{"n_layer": 17, "qk_norm": false, "parallel_block": false, "batch_tokens": 131072, "seq_len": 1024}
Each number is 500 + 40 x the weight over its row's rms, rounded and kept within 0 to 999. Layers, rows and columns count from 0. Numbers have three digits each. The size before them is the row's rms in percent of the matrix's.

# layer 9 MLP down (transposed), 1536x384, rms 0.034, rows 1326-1432, columns 64-127
097:524571554532474546470493465511527454502445486464472472526539525460486513512524478433468554504486513543581417515539515488533459439443532504517443504494489475475485508532550529515414506475470553
092:545454470478480514507554557512472486414587588557459464553494468492489559501572498481504636504499498560519526499506516495559422528442548474472480428499465481520555535454530496493512489522485514
103:516564501497517439495440584520551422509514430532518560505533517500427420499523490514551490478502520497436444511419521452558499465543478469450531462510469517430515539456479494487552494505469480
106:483480544524497547471500545504435535458538550564487455501516488500498463541461458558453481508456541528485457488506533617472549410527452496508546539524561434468416459477484601468489460571509558
102:515515494538534517488452480508524457467514499502416546435501521403570438480444501471512538434518447469497487457499444552547525530562547519453462488546518506535502499490479485512445528539527529
089:518509511537501514449476498506480420526602514637557498495441502471518463495417460541509519486555530466508471464481491557617490467577500520491451503572491546496500550531498473420445554480551501
124:496511482522426584489516476529507499505437515535461470519481464491541413550482498517485536506552461520488551538485513532515540466483477490448520512557511554487489499491476597492486500450567522
090:477509567524517549479581542453496454488518488529482482484496535483547544554531435506482587515415432500446485496486451537545578526568409526504485544592510513530597484491486453498525568541499456
096:519544476520513442465470412507502507458483521443521479531469572481510548489464533573474556522444477466477495516553467448569474454493549529495515486501537478425443429485479499496547554497425445
101:442431417500524436550491498458516561615481519536503479490458472543438489514428454532493490504548494440514508510517476543501553477485532468487470556499478517485546494494504559478513423439570573
110:523486515528547455469507458569498461493490506482570489517496554503438523494490586469496498468470484523508524482581484423442498485575501497423487460474490559499470488537435461435551475467494500
100:510481519521428507453507485455546523499546490493530487514507555539472645486563506512463494494464462459484456486494537509497480477477559468526566475551493532504440487480568530492501539524405516
114:553478448488482483497462529435447488500459461531445501491490468510486411600495476515552550494532520475535560577564431498496556487478554538494527542502535559502450524489401475515492470517478485
121:567486493491546491534413477497556464595490521475525398461472539515468452515389511508520441510545457487487564539586460523486406501501539458485518513530495521461522479533452486521515510531512470
095:518511456471484430527483549463501513442534453517489497524534517515522471554598520474540468474531434448482448508511501542526477423537566454452454490519481583474500506486480569460445476514431491
108:489490544498558460449559496491478502500506468480429571459464493496523427492584478458507511464496419491526492514529488465489478527445488446481446521475501539474432531464470512527510514539511503
096:528504590486448419478550440537495456536548545555442474461480537533478458422520496546476437486490490506405531534482451490530445448459484490478551494498502479463464489497487434495462440551482498
096:543493444508511514555506553493422528538500504526545502496415472575455430525547457490519506457562445474536569512496517522543540525485520495505497505450518502524526531460465582576600536497547479
104:523580497494549429468461493500520450524450464510521520479488551538474496464479484529518549544492524511569417502491482497582462485501381462562531450480502498510520475566522518539535554501530493
097:424552503479469543511487550497541438468516433448556473528531453594471496520451424516518470509462536468483476488469440422495498561491510510504497488466526493583498502525558454497457574527472522
096:490531451537482534499481487540514495442467441489492472495519432481452492500541470469506483507489499530574475509510483499460430437418527465545545455490537491552556520498522461552585514560493495
105:493491450427505532490456479442549506454489532464533476509497472504571494509553507462481494520507497472479470481515502491486538435467547493508484469521528503428476569439496558466491503419504468
101:445435490446515508584513455508516480521511528490514552477527541493515552548469499494485492504484470518540523522506456558529498533488513468487583503533494546547487539577531489462488489539476550
095:471480471459510501463417540446509545463479535597510526525545457503488452505540459567448556520499460447481516496465461530464537492505458463459503426489444485418517555492560559485487445553453479
121:453553507530529502464459456500524499519521423540442518387511472507504506521454549595472445475489567470466598497520574554444437518546491438482531499471419448460447507479520458469504454511494452
100:472498384531511523512537494521527509457544473488457507509533523516485471424418526425444484511444493494478451531542503497473454462546472533471538410545475490475485534490454534400484497508536488
111:593541514508521511436522568546473504505536539513496437520564553452519471513533519474459507488493487517506524551540491471548531530535470546483434446520490566469458467462474474453492447556488527
110:504538500574518498469520508560546527553473493577504585500514465464458421492457462522466448480501460510513524482443446588467463537459529522525520483494463471512530459505532510491510443523475487
098:456558449525520444497481541495597496531487463553493459461530441526495499444515470520559502503526456508515443461492517487462438502492518484499438543564571511450527502511526528506530558521487525
095:507417560489501521611524400493498476474528477497495535512489488482448445525527467499529596467524500578507489560462536489432576459509593489533388520465516531529520470463513539495478500503391526
101:491510496492480459546497536523527506498501538477501486517519454518433400549443544500523561446489506509580477516483411528493508539450438397468488552500513451524508457538494459438505508523549442
100:496512456504521463585538506506510507500487545490503543403472501458469612529505499475562463445467501496491511524524453441492527494530487469483569481502566546511557530478491528492471540498552455
099:493536508541480479472505474529508443583513475481467424455458485469458490513469480528491460456472438432495497427523419480493532446573503519531465541388523558471492505389500513493500460532499426
099:546437424519535538478471547511442550497430491477513528468434471512451472491517519537514477462531545442463510554539459437484533502505498547485481501537527502474467484530522502471479512426469428
123:502502528453545533482448457525503440429439498539472466443487595555520483528510476516533449444538502472531530473510566527559427484467447452521518518454449551527496470479555600417456468536486514
089:445516444487612528565545445517489481451456456503480517468477473582447522463533526473467443450464420534505486448540483533514602472516560523493451407428525514422408444482450536552539506414503446
103:467530550530545484468475457578500560433562469493563434507458484471523413497526512447476518458492538539426446505504507450538511478553491506498537463562527541513502475466501557556506513466472526
102:496516445504574456551460494498547504547567502531536502496492498444498467455573474526544485565519528530608515517506536498551534568517550561451493481524596504457507539485505429514567546462504450
087:453530530568529501469529537519489496488491485428508494519455494464471492505458534495480467510485410506510469504506518484520542403553458436447501387535496491461555467448519495592457474469544493
106:509500515443490483464465567448539494435510405413491524534498526464519496578435512489448462465471432510541499510491526487464474477464506510479476494487455520446556407448536486470430572479589552
112:492569448504494549473451491479497561560518501486439507507598492437525426490521569454501402477514507533424481455441460481451512493542529598545454524525499426488523545516509499420454525521495433
090:493486454420487446412491477518477471483489481446461499512547537435424436524495523510535484487506494498504487537504450511476516529534457561440488586555456452443507436465536598643554483534506496
103:458545440514510440513538535536542510478524434457579450524497518444533444479503540545518470522540569519544543438479476513408479507504476442472444533502539503526558532488529441492426492497493502
113:517423493550462473533470492544473466536491493499521501511500535538569484514559432456552547430518507549576547543490498465494515409514474501472510490533480506580450455427469487497499482507492565
104:506547513527492495436518484591502528519510436472513471543511502489467425571573546561554447432486514518490539458544500401511489468572506435491516498471465529574481513412457455427473517484494500
093:473466501515529471485563484458475531481493503525490471500484542554506472472457542450542497441550475494573472505568555474482514496430499534557596457478534446487511428479509516510522497522520472
099:509481443510539423453434522430449525489445473494526510549509478493514453515511506513464544458522453491537495486412500468585455487447516500484474558484480485555502493540439512558427519534500501
109:487532519465435496566471552507442491473541508500597477439537510462479512431556484507551488522513518483470568527493551453534490486468474561536539461469476542555555532485525513543526509579440465
096:507462577486497433491497495470474513411485449548506514474485487542508469487532460529484525519423531528540528518500499585435485513440425611452481457493514477489494503454492461481527477527463504
104:498487494499504472500512585483491489489467572495518418548477513429528482484505475481421485486551498522501422499437497439526486402484483507532509490502478489502467462492571482466500519469518560
105:466517544471482448428456396473519451397485492490495445506507514495476506500479454515502452503452540469442504529528516463530535504468520498483502433486507440554431477485506493422535533546507499
088:481463531485433507516462465441458592532442483556491506458472493504470629561491462510408544459526479471477514474551518457468484533477530460548526578568483483484554493566495471484486455513533510
106:484480397469503475527465473455508499461499496521491404480483488547444535494448435563470487535517511479538480539511480560481499518520500519440570536532466461452498481491454455545470509508528490
098:523534467523489433474493466492476497566522490492447477588523461518585500548525629491499580553486470501545436561503479526535609440472503549461518540499522557469481522471472507485522496481542500
106:546552551507533500437449477440505564494491524491488426494583453448482469554461511558453527511437516494517504565581447511514490495492445526571441459502539453490534485542552448504488427535517515
100:536530516543489469572499516506517508495543515490512492482446502464507526503487462509502487479543553474516442484511527501515435495532492537515464546425567516551506422436512513402532495503416601
089:463504400552570450476487597472539486489525485492486528467414403504502509587538526467498533454468496524488488492456500536457438488490450480496372474396499443486467460499535526485543485481467407
095:397489583575442431540474518570496507486472584500543515470438526469538464532555487423564498508489519552521474498539528478572483493486520471505509450488582489481455534475511578464464492528510540
103:533461505500516412487450473461483424540524475349527428528459491484523488520548467495439512505502503506453544532460484595444534502528576491562504489535520505460545519391531538490506544541464499
113:538496514519502476522511529549469494459498509491504433505447536482462484530519566455509507520465527493483479538486542446565497508455531497502508479475537526505494489433460502448489475546508555
112:505496542495531527534577482528498482456497459509537446508552510513545472482568428529534490591547553521515437526483433465519478449465465520497530437451533497512486511499456566462500462448530510
093:498501479504415509493500522536517482541476483543477534488513534492444482502471514422452511499553567499489408520505441500545496385464512512554522500468501485491467511549475533544462508534450586
092:543460526470485547500428522461498520558504538552503471471485523538497501382506451530476561499553439482534497559529490509497454574498524542515525455473504510453596471483471556499471512523535473
106:545584445419505576482538504501462515479513519414542444493510437468510532481485545474497471466543523532497509557437476525514522481530462485494524505499474572512513498554538506480500428466498491
090:460446456497443417411492605466498488497519463464519527445477443554518496574448466436581521473552489444557480511483485564471516525545456448492477473414599509539518482463485564474468498516477509
089:553479481549513482580521525474501443494512538549505486575497530549532453536505550451440443490490460578531545500457463470558537504423554421509496477455482454592595544424534480478446549511581445
118:518516504416487456542533520570537500602498459481518503514524564508539520496478488494478573418496489488536503520498501428513453458523578474563537465570510490510458560512479450411492463507498415
110:505509545493570464442544426487456446491491452515490496489508475549499508450461491497476525500484553622518457521457536529487487495497429480438444463493566542564528478424491496526477429474540477
103:589539484565495529456532549487490545590497528548483537480484487514496511527496529499510497475445521460451448504552534496525472450444512492566467399505448481503509538408501521457494512504520408
138:479473503500452455512537495492443504467542481476481572543479536464507453469551485480528473470522483475479415522508516506515450463478517487432447492472532465475477453503457517528477544489563543
100:472516527473485525437558515526526549561515445518509479491537442522543502488460459513548471537481523491502455473468458486542580507534540511536460479470496489477499483461498495483492621528431531
114:527502500531458502482548558550489525547526549494499569459391502429524505480465532529523490516395496466426466525532616477466499545489500485565454518442519514518568481489537511494470501493508430
093:563506480575428558488536554545464543491532496499472515545546500479567500500525477434480506529478478502542488493515491495477481538471423466551525448503489453507510443507450504461462478551546529
101:456494545543471440469458464544548504573521452470498522540514498485458529511522543536520560425436559508461439516475500423506474440506532492452499510504505501478488420517531434449472523467479500
106:432464464443488446421544519540482449472503441488461466451516540474487501448499446463600544504455457480511497529548483514525517523535480514558486466443503620539529518438449516464488524545518425
099:492496445453448478505481481469566534508427425501548512503524504456448601430491517503481543445502494474460508518515470471453465530483537512583460500493491492451578509451480481491447501537535513
110:489475438464458495532461533534471505494526511508538472469484523533446547473527466480506537512487474440492378518503428478431465560488515469481500486511562467525449459500545571461492501582417505
115:527473541515520548529517537499499488484546463532540545515517481535507541436506434472438444503545509522492604431551523528567502445457480575423503419510481482501479500442510440439525490497469442
094:567474480470525459537509546466474525434484519538496528556483452511504527547493575519440512513481469514475446441518476435489450511498544569477480492533529507509498562502439542504510476438426468
099:604482451467440529508478545504526494491531516462501581497478593446463493577516456489523522510462520508476521457445441485561502522513530457530550535549474445505482484424544566479462470536512508
135:496533483482484533615418495538464526489512517522487410475468464497490480476565487526515478448509487478564456504525567497485468464554476551489517481555530467463516566499482520426501461513488535
092:522490493539551480535445528539445566528533471469474484469506524467527423474426481534560471386523495485527534414512584420447507482523470527501511448370445550462528513574490477498570479520541479
116:494505491462510526466502524467496418501462452532516474445492511542546491486498536471535492480501463479451511482473423532462474466518505521505491457582460496528534552480506553432469522517530484
099:474445537578531484561547463566547577463522516520491489473496465424421503466469506438491477505487466552460466541503543536443528525506484517516554528522545475520527507494485484563507541513501527
102:459496595510502536474523534566615547535473496475492539486506480493499577473489475521533381502502486539480517487450479503477512443421448489541532454548510494428493551488520493510515472484431549
101:537429498504405487473534453507520492503465537518554449457424468531463534502485482447575480524530458503500495470546503482511490359513524478490525521582487494440436535504494456517470477510454491
100:585478480523530523459494542508447473441429516526474500548438523482450491388539499504514474513446487468556496486625474510487471486516474532541487558556559479475461453458513489488547462510461466
117:486478574567449522562513463519485517470417513514422459473455520531495400454542514561494515485514463517466550572506471458519517482493510543399419556547552549508480538513524520471506502448512532
104:505458493520533474546475540609522439498618516583471534495449449420496492483555478486464526483580465514467516468472551490462433431484501456526454448413523512486471469516459522457456506491480488
099:518422457458538592569432518575538534559450499469563456463458452528517553517521435523531519513485438536524491550439496582463499435444470483559472457518532452521457533515477471479585564539443518
103:566560540518536552468494528491529493510508557484465514514412412473509479485428546524502498522510504503512528494515459452455464517488483484570427485525423464489495443453541454543500537450455496
091:461425526533472499522516493472505581566505491462495471554433433543435501461467566475462500554473480533520434470518447480467502469527455549549538529507472527532516477565527509475445477561523471
075:443480490502528514432536477503451509491464479502533484521498495508443457499564520447538427449443465559538438602515505457518538477590498491445542493512463467441494476438527512387532497460480494
108:508539531539528457527514492498480508438475538411505504482452497439493465502585527541466495508487534484429454448466581530519480451449494447486419498432531474548489464472497490504475541451459406
088:461464578459419535464501432527497516484548488524557579430512511447498480586547431526484493489582503492535478470482595509463475494501484542543446535470455491494528485514526414509510416527486543
094:427472537549520512540516521500493507565497467477449470498497519489415437515478466489498443486473444494495483493519459452489551500549590508536509528488568556548490481511532619479498485447511563
106:511461446495491501512464448515491487537466445501480531473483563484483447491456504503499478523536466526459478523484428505424542522511467439475467526458487492425473470535519520551454429539531494
091:546544554526465549491488557499496455453508523522519459447456524407521451526500501495477475419550572542500528519453536473476470482589432485486481479486419489530552443450451546525482564443436471
100:518434509427522473509462561490552439500474519489510462470516552529490469541489432504533430469469466498470481488466493494496462402498444497586489520512458519480471425455472534498505548481475512
101:543452445468525519494542455476539486562526550463460522533502487519498482524535569537507539414508506513485495469531503474482530524515543399464378545467508472517508499499553570458461463445474431
096:577535493517585550503411499531527508539491505542502498511438416538490520555531555509428517423568509487503462484527514510474532547498445555416508446428478473515485495470497510517466547431486423
099:458471457453477505424461542478504454507483434541529396446492480497503476537577484512505475490475478512512451498544545571476559552542463515539508434482530519530548525451514556475421465488446478
097:525497488502526489469475490483466498484490460461525535545474542532493429534444497547583498523505535538541461506451438481486504566541476468547511545541450484452481544567523464489485496503514488
093:488517447409482506472541483468505489469414485531481428463478456531540492546516523469529498510502566493486470471459477497489561506498523587558552521470481512506528515495507495492483535563425507
097:519497473445538576488507554558584418508559532488480544497555595531537470462486490540541515501488546514517484512542551585561578472458548489516550548533553506569516462455491457495473529549446572
109:483498485466484423470559486554493518506446500498525507536492428510449499531504464507446494483437485484523467488495470421517502557552482484483466530558523517539475461467493493501528436441454439
108:538474389545516444482513453511502423516506465516477490555440474467440459560473535491504527462579490512515533531515452595539475499520476495514423532530550503546447529462542495502594461509569434
# layer 9 MLP up, 1536x384, rms 0.0492, rows 1327-1433, columns 64-127
084:514533516505466476463484511494560495471459529441573494460468421432507489496489570495444485520488466476397463506482439563461463455571518466516554474488527517426499565507407465515471572499521498
104:472448474552515485446490507566543555605521517580532515484506506532483529481487473486554563583523537493513483481567520522470476472445575484532501513414501494460470506569470501566514465475523489
104:449451503548456542511462561490479485484533536490477524443514482502520477569534525499493484535515467536491494445488525481450494493520563466540484573512477561614447478576466525596394489526443532
103:450534469471524435473478495462503561499554537524502506477513538548478446555461441489547492482512473525472438396492465475434441492516501512534546507459479495452564546589484513466490418485417496
103:492506507462481560507491452418504515527391509408441539519594488547499480464506477477578487467502493528520530506577551485468506472423495519474492443485489428530467466497486463472513421549462476
114:517465454439435474483476456470527492478515475489466538505505468473471495474491464534498509438529501521575465411479482475402581458458465488526508552487520500562478435459490532516498533492512492
101:524613483424480513462561470458484522516418477487475586505509505424510539474482442530490491442556442561476517446555481425474536417590444506592531469561435431520497555497508492537496509518491477
088:517483517435517530543524471536449511622478493471453506503507504503458535524555433432522507508589514531545499516429513560504438497533409471431463439470519514555436473522425493465498437533503511
102:452557482404525501490516493484453523491576528506493480475486543489554420534466557528488479484451478462495451467429554559544478538525576458544558406481515445491500469498490451509531490481522493
100:491494549496471441529510444501474545589526438557435471487502489464497509500479460532486486465506567441466528445519511490436477499448491515530600532492435595571482545514514414467503479503475510
097:520459461458535464589415537474498465529476509435420507446499529527459471450491524519484497459478487514517479455497598462552528529529493554460446469525477510582502585458487497529475558533551453
095:426466482464526545523482455506502502460579569496466533457474534535499530486486538423401509467505587466460549457484465490542484532537417536489513502531499493587471501496466520454416482499526581
113:596450447534533505488544510540516457469582519521508456497497512547444440489449524480508493520552545525596509549420511492535453484506438497563466553470437438449537433527475520485527452503412556
097:488498515508486504534489476431512494547503531488530544479554525594547446493494454488438473460478450488566537495466453509515537519365569493515471606493497472447542553559553466540547538469514446
085:557523502491456499440457472523485504531513492552560494590485494473485497560454523538498471483517546436544527535563482540548474529418444488476520503455509507467505485455520492477577595503568457
096:513440534510496498481532486387453509509461507475502599456454513441485458519582463483520392571445507535557523518446507452461476463470503430429523476481482451512491433463497534459530582515499512
101:466595493535527546524570471536501450462485518581491507478456444533472495494515547473564509424539458458502477539524448430541562446531518468466538488443442540483531485504511501427487459557486551
108:479496451453470443543480477506446477540535514470521499508453561540494523478553480488426489544535480447560541485426483488494519491545529489515512534501502511527504505533480558537529516496430470
097:464519588555491460545469509460514488518521479454527523507522504546538556456472527392423503564530502512482449445479471518507471450515586507560489488469511482555549459509431469539539527503534483
090:580515470532530491525528493468495517572476542487461457495518530546530505481517461485477462567495453461565545486514435455448555473544488471552487421455489579500495522568544508504581536527513473
100:515444472564483494530537471565486488457503499510541471478544522445435480486493526456501426454491515479496460520451471466539490502511460484560460509535485399511531473497498434509534571493490569
104:430517529521474475521496452487493515472508511500485519508490502461443568494484482456533482441454520449538495472434551531424492576467508426495530512477519487551490487467510563520494586540464495
087:445471444526524511544488532548502538501512444455470502451413509490479541492466583397523470556411556576568515542486498512539482518512601433509472510571569441499458581479448488521493486464430533
130:476477521589432506505504524478589544525550497450558466467475518496596440472443529517498541480543550493489505470429548489510459525564551416554526498516470492465405540474507489527513538522474523
087:491479529460522541485485551525477507506531511504527523487605473621512484545444481443430590517386489434569487480578549570459521429496452447558478483524534574504471481534462489444453548419578482
112:478510497535560473538458512585566452522534511459534476536498536505523506525529438458458514463487432483532482467459504529543420520535512542550504503502501481509470529507454553510505534440580457
110:466494533506471498483537446497493425481528450503577508505486461456557442536472508522586466456437528400517637532507446484530552513514519569617454480497569469502493500512530499509508525471485521
091:472461486473483401477561539520455521504455506469509551543463521529492488478540534493444565479443514472465538483528537448474514498520451505414477465432466524526509538510492484471514508542486525
110:458537529566473488503491539445479482548533536409512466444540517513511472574484465481466468504503451526528496562595493514561520491436472494532537493517507520516444472489504545541500504536537518
102:488457541502440543523481528465539471530433460464475458499545540392511456420490478506504476555536496432589535512539465545520493435514484506550514520496416448507542469448557538489557512493459516
104:541464480450530444440456454471491508487544489578418504416584461533525475468485618505539493454488492432537520484397533430518508541564522501558554486467512502479512427484588526452497535446497447
089:533431409506505484526411486475514485467587441569408500508501501451488519436487460455526480427507536462415505521479535536494550447496500498517501545497578503510436434554472471562525465511494523
093:497415480515525534542483446537535522553593504505476511507552505464429486546477535499485492562515495499477460437467478528451414445485535538533531496523527525421503478594521504525500511534507510
116:490462608557519559464526553502521463432517580556540569549461502491509515506537522411482519470514493486517473542523519505526508542467495458464496587511519429506488445413539481497451520480440538
090:474492512510484494474578490485523419576484446533485474506524502466480527513477530522548494510544605513457489563443439484452489504446531560458497551501471497523546562501455439530487468477485556
089:526499518503468553528525504509444524593487506471522559461564493473504527547452558463562499470560493513473557520511452557547547497461450504547448570535478446573540508476455459470497510567507492
094:522411565517402516445512488501460538552529522503547526536480464494500517445545499423477500513522533491469501521446523454483531454475490482467538515447459560520432444501515505452439388526480487
083:484460489493464498565441569503547439533511525483553456460512479511508504570476490486469490537480420512492504519515405523460511544481475448464524447471470493516506443478520460488462508474499537
099:539511534493553462549508510510505484518516459531503498490422505504505507526431517505453481441552522479485505457518499506499522469499511400439515444461417471469483540486526417464491423476508601
113:501481485538519556488577454508487526569543500484509494495462539455494520511501542450535491517485545456518440440489586524483446497493504495510517534499533498521482452549494530465508471507507479
102:465452468548506545595459492463480529469487466490498578533502497497524501503452497493496492529523490503539513458457535534509528570469482449524454443470449488534491560499519485509480452479461492
098:545466468509420485470518465462504475503445461465464526454495498503482538546499400495472574432395404456492463526540563484537447502522561580484562488571530485449523516514539521579491445448505514
098:503510478513483538477557478464476542483510550562502504610459483505505536508468542504467580469558459436460474533426516531465447494581461531538533596498555497460392565538538517423519504534579530
104:426427545567490513456567500517509437490491446519492518510442473557499586434452558510433448447467403458452492478435529413475410478532458446480448539530574504505464541525580521512577518482525559
090:527492515489529492440400447515493489515434552486478452489477493511497456516515533501480504538483539499528568497483497543496533520439491519509513453462447526473487533491506442483534485494447517
095:509488549542464463474594483455510528549531480513475444511489508498537484471526542507526508535499573507415488540439477528427528586526509447540498424439515546514455506480532491510650497516538499
104:492499463440542466526521501514514500483508503475469417577578463520516504481515491522486483563513501607450544479545460563455454489501485577555436494584517502532509522525502462512555450566542497
103:521491509637533610594467532503560566514469452545517533528511512508448448529502573576507538501475468535547466477440499478539417513559478536495506557542519450531486470583524498583563456487502480
100:479538477506479549584494436495530425481521479525540585541564495577553548542436549433495464517496484385492557473518628429530498480517505499538495496535442537489615400474450594534486520496444524
098:553591439516524520549542461476509499523492561509454410528543489485508548545419501467500499484495473471513481529481480436502474538534537494430538527520465484489529497458521542475412570501532494
091:490560558458443499477520486535501522492517537481437508509517563504501428438477586438519442453530496507495574538478512435469534515584546462553474429502560538538493495546491483523544503494527521
111:509434551534435437490499427507434473513532550441506501539504546539519471496477579560463429507486552463478563521522513445483432492455507511546490574445565505476479446529430468555427509495542484
089:538469599505525559513558489441466503479519534497535503501461547513520477429464480440547463489533514482430541469432501490452438450501528460519534507525569461508508494482404497548517513539480536
103:407527529498525485554433539530501503544448534554482538504453484528482513484535541503508489497585512555565496547429458455514513457500530495516487495490503538445588536456523581413479544515477531
091:447462487501524483492513493497459525573541487476506517499576565518501515509532469557477551518574559516534541512585492552535488544455513483511467567508490482417586472526483461532493468485465456
088:513422584508463541485508459464519492514567527500513444489455531477490538496487564514480470532508495498445520583514474503491470444421465440458483552487480438564482483476425473501494554500523520
104:472465458475485509492497509466571461570531539574548485521587542549581435471477467478405497508450570472470474430493458467515514499514518456534470531484479505533548478567533490523522459576478550
102:437483436536486454502440488477454425478444456511441550537456482491477555477454453474531469507515435493485442480563575512440425492524479502519567510526504505486548548515457525515520512416503475
106:459468476473533442497511447506515552501499512533422553473513534556514487449476497464501600499498524453602548465444550557546478558582500548470518499569433514534459577501549489573544428502516540
106:439499480511443526542486553483469480510484505499527543485500542463508527414538554487533487475512588459504553479476491518553499484454515541523483519514512458504491487456528483507564495502485480
090:487540534458503546524391520502526470503577477460541485462539529489477539470465434562505556526448378451498498499483464501488497513477455502548495489430477497439557451526580501452519487524457426
101:526501513536481553447545521540452475514502510439500543502495543516518518458530486485549555483497456556434536560411505475486535516530578501502545553537484517504509527532510495479493472469442561
105:453495536499365474431499476485552519522441524516501485436600573460534514537538523494489498549465467540499447482463495478479519571476486583528503451437480524440492438377440539464476484478514467
104:497460531498518507498559500421529559554411513484539470545548436439513553482543514454472508584531444558505499494530557531557475552488432531579553497505449490535529516543491469479436522526571552
103:535531501477529509455484492451535520512515444488521496476523418541508515479506514519508581587594535462509428518515524489400467540570500434481507543482517470424423422490554429558504504448514572
109:469524482438520464472513422480483542487529495532514445480538546482461619404425488379549531577476523489530495481380550502583484452551503488537539515552486433465489477491495514405483471506509522
099:514585494439542529465541514497473554529466486489519526609463541508527505485521456527472527573412517478453563480509529568471516442479579518493481494523481485498519490531482556521535413479506409
104:487441525518503468452577534500486439473540502475454446495481476454490540484411540480516491465581485441536538538406491506528508526509522495565512496487509542566470557471516511520498463490510463
122:518510476441549515577581550526412492546585471537507544520487519482567543452577451435509418477510487466450409525495551558516511503516559475561501471522505508559518406460482475560429554474519540
092:477494432490489507449528483514529413468441527511434476533458449511492504502449445500528537438470502426479568513532549495459391527506517481552533484541506466545502435564491492535481442486538535
101:484469500453493486516501512493452433560504503530565532481422583486426447481495508550522497535548560575481558532451512543522447505477524508546478517524477478499553420419515540460525563487523488
099:560548540571504450531430453495478470506530517465490522489495491504520458452559451565466520477515461465488493475551493553552557480461536513492569479440487521479562511528509472480519520519457566
086:529475520499514545542467501468529520519524505532566454505528524538551474410476467473418487532458539589494492531542472537481478515562514533550424429523457505480468497503504455457389508465457519
114:537483500537389517510503491542500475545403475491471517479485485464582478525467514467500486597500471458509482541495472558513573448492506538502518462515467532538522507443524521424438506470436448
098:539500521536380513579511458480489506466536530497529579567497537531465459515479445494475518532486497506541475495588485501472537529498474507533545470582524488535460488542509555531539465435499525
088:567557568471459490480515503465518515591452512451494488517503467528421475493421520410473507443535474485586517460577526553505418490490408556404527517453490497568501502487491559509506549466525503
106:508523540535501474467517546459500416504505515504447463439520531520455535489576576484469567528529524465464505482471469469551465520421495512503524540463528421562436491537386571512505486482468536
110:449515433549515517522509489484532503532502494512495502502535445428520484473488453505533445399518531498522528496431522523465437461499472499479449523451522470498462545486518464498500437451465467
099:499504495481471541465417463592522537534504515511543478460545433544531500481520523461566517465475504487499470504494502431492505525541508540521545548498509531518532605557505537509558484469509494
136:476447615457492503465500495497431489507506447430458480505539528441607486515478556561512404450517538464534511519451517512527486531531501463466472505542468545492571471527488489511521529539566482
105:525483497445490570500485516496549481563449518452478488523463437536527526514489502510542458583538462472479486487460474507511470520470514458485464592566519487487534439491500499542518515513467578
092:537514374540511513545485536493527498534492572523487536510471479498494493430501509560489459493479543499541476552500572532469467540524563470492552538402567478528434486509538456539578523452496509
094:518511531400436539511577551541510506533477550424476486521531457501507502471505482450531495488532517474583541494512470448538478426460454521509502471487499502504519473466505555492451479512621532
107:561491534443505480545523479483476513494432476521497417558546442516500521500451523457520556409510520488459455506509546491463516569574489531414423484539491484497521510509471568450544529467504490
106:398564490558494446532473552501524475533540519436459517506453511556443513448546454488482472485534565425512476534545492519473517455511469520523575517480515498560467506523534536542559516489509534
096:448421513467509466614525502525463440503545418459493492535585566535438509491422494427559473436482481501512599489471558474511513380453454536542509534515539492407508525538481546497517500529515566
096:539519551504463476480469388472469537520492483488495518484450522534514488511500435430477459425546417482477472455440513485446581477535446449465515474521450506490470466486526571537488505523537461
088:439531507474475504498441506467532476539480509485481402480525410488488500404451466490405484473475451589473452519500474506433483558532519464446526514443497482504534496442528520469504567465534426
099:458523574551483466492508512464465469457497508502509551544515487440437475455489568543574500489470522461552589538475435529516516561514567497518487564492451510469482510544466469538545486558529505
103:479411479479466469540468435443479504444484536468463561435569491538531499486504527466510608487467451469433481488527495559475492507509448489495484574482541477565419480453578472441509502508440515
091:508428386534506492533491536477497449468540536488501492420464497526481481493526483571563546515502487486512490496529519472466513503483504581495470529464510543543500527467497529485469494433543481
092:433490453472527475490449508494598524610497533469585420477489509526462564458440478546465465544535538485512557496477418523513520513527537441479507465501471472433511482519502417548534481479492492
105:542439485499529537486541500517486485562448500492440530499484505470471557488466529508528476432479529456532490522505470497467452507511502550498444490485542438485521485506513543509535464459518562
098:490521485511562400497557556484562520528536495469481450414468472567483510511472507445508515509463458558474576508523510532507530542542523524517537459489486525502523453511434499469551531565473516
098:551518466453526574569449456505475522480477520560493425461546501441473515506473597474521546576523522484449474555507583484421577449459508488477480539480533588484434534507491440405502512463501567
114:547490555528564490507488465519418474551479454596500504491574548461429547486525471521428484482587577502491543520508490446434480516522460476456481519530504474449479411565456484498494471492469483
105:480465480497497463529496496517504561561501508554481483565535453490489472412499452496448535577488472545463425471532455494503490505503524503522483524521480501471478560489447497458607465510566524
106:499458467504485460487509456541508475515510564527496556416482531516518523501475513464523498531475581552509428542490484513566497559526554514480543443502547509478487474506494484542542457580536531
097:511506467450444559512421508490493509453501504459452484501471477548537476544439437577567501506446522475444492528585542415550606433495463578517473539512490531467505518443490472536491444449455579
096:518478498490439536505598498431529489494516504542426481470470495510542554565550442547563494598501512494491504476486516462514475430506528438532505479563527425446517477551479498448478523550463497
106:479463428553553477480561455542519473495538532466525522573551464393506515467427482482449545420534453555520544456421408514552538453579512466425453554545484493557549503558538511542433579486547513
102:455498564461534502473486531519491520483419489401515429499533501489522535431521530561524511471458503464499490533421537557538540421499626457466485482455512546560486417531535547520463491433387531
094:433501520571526508481482539487454487530486491536469504508434421507495483554397535538493528471449384541468517410490520434480435526538496414505455485471540478451475477504480500517485542486502558
103:516554509531513551484501509472440490546564525525430559415451496524559516540397526462520540464577511552577447464435467519524507574479436485522495562588499548467411491502459555573504540492449505
107:480474416426459538432500536507463482480503511500478512492524451531533551540493603491485493493531483507527478529500489553517458421459489528530548522541472495527423447541562528582536514454479471
097:541450512536497534495511455475478529470526524546463527484468491521459487455483449491461472444541526501479492432507430544568432512520546418522515579523496563522501537482487506479504531492484488
098:507500486461462500443478494469446455435456512429466458477524435487597523475526458502495520511512511491518508563535476494545450538468496511528522404492542501480449498567519421602575469465501472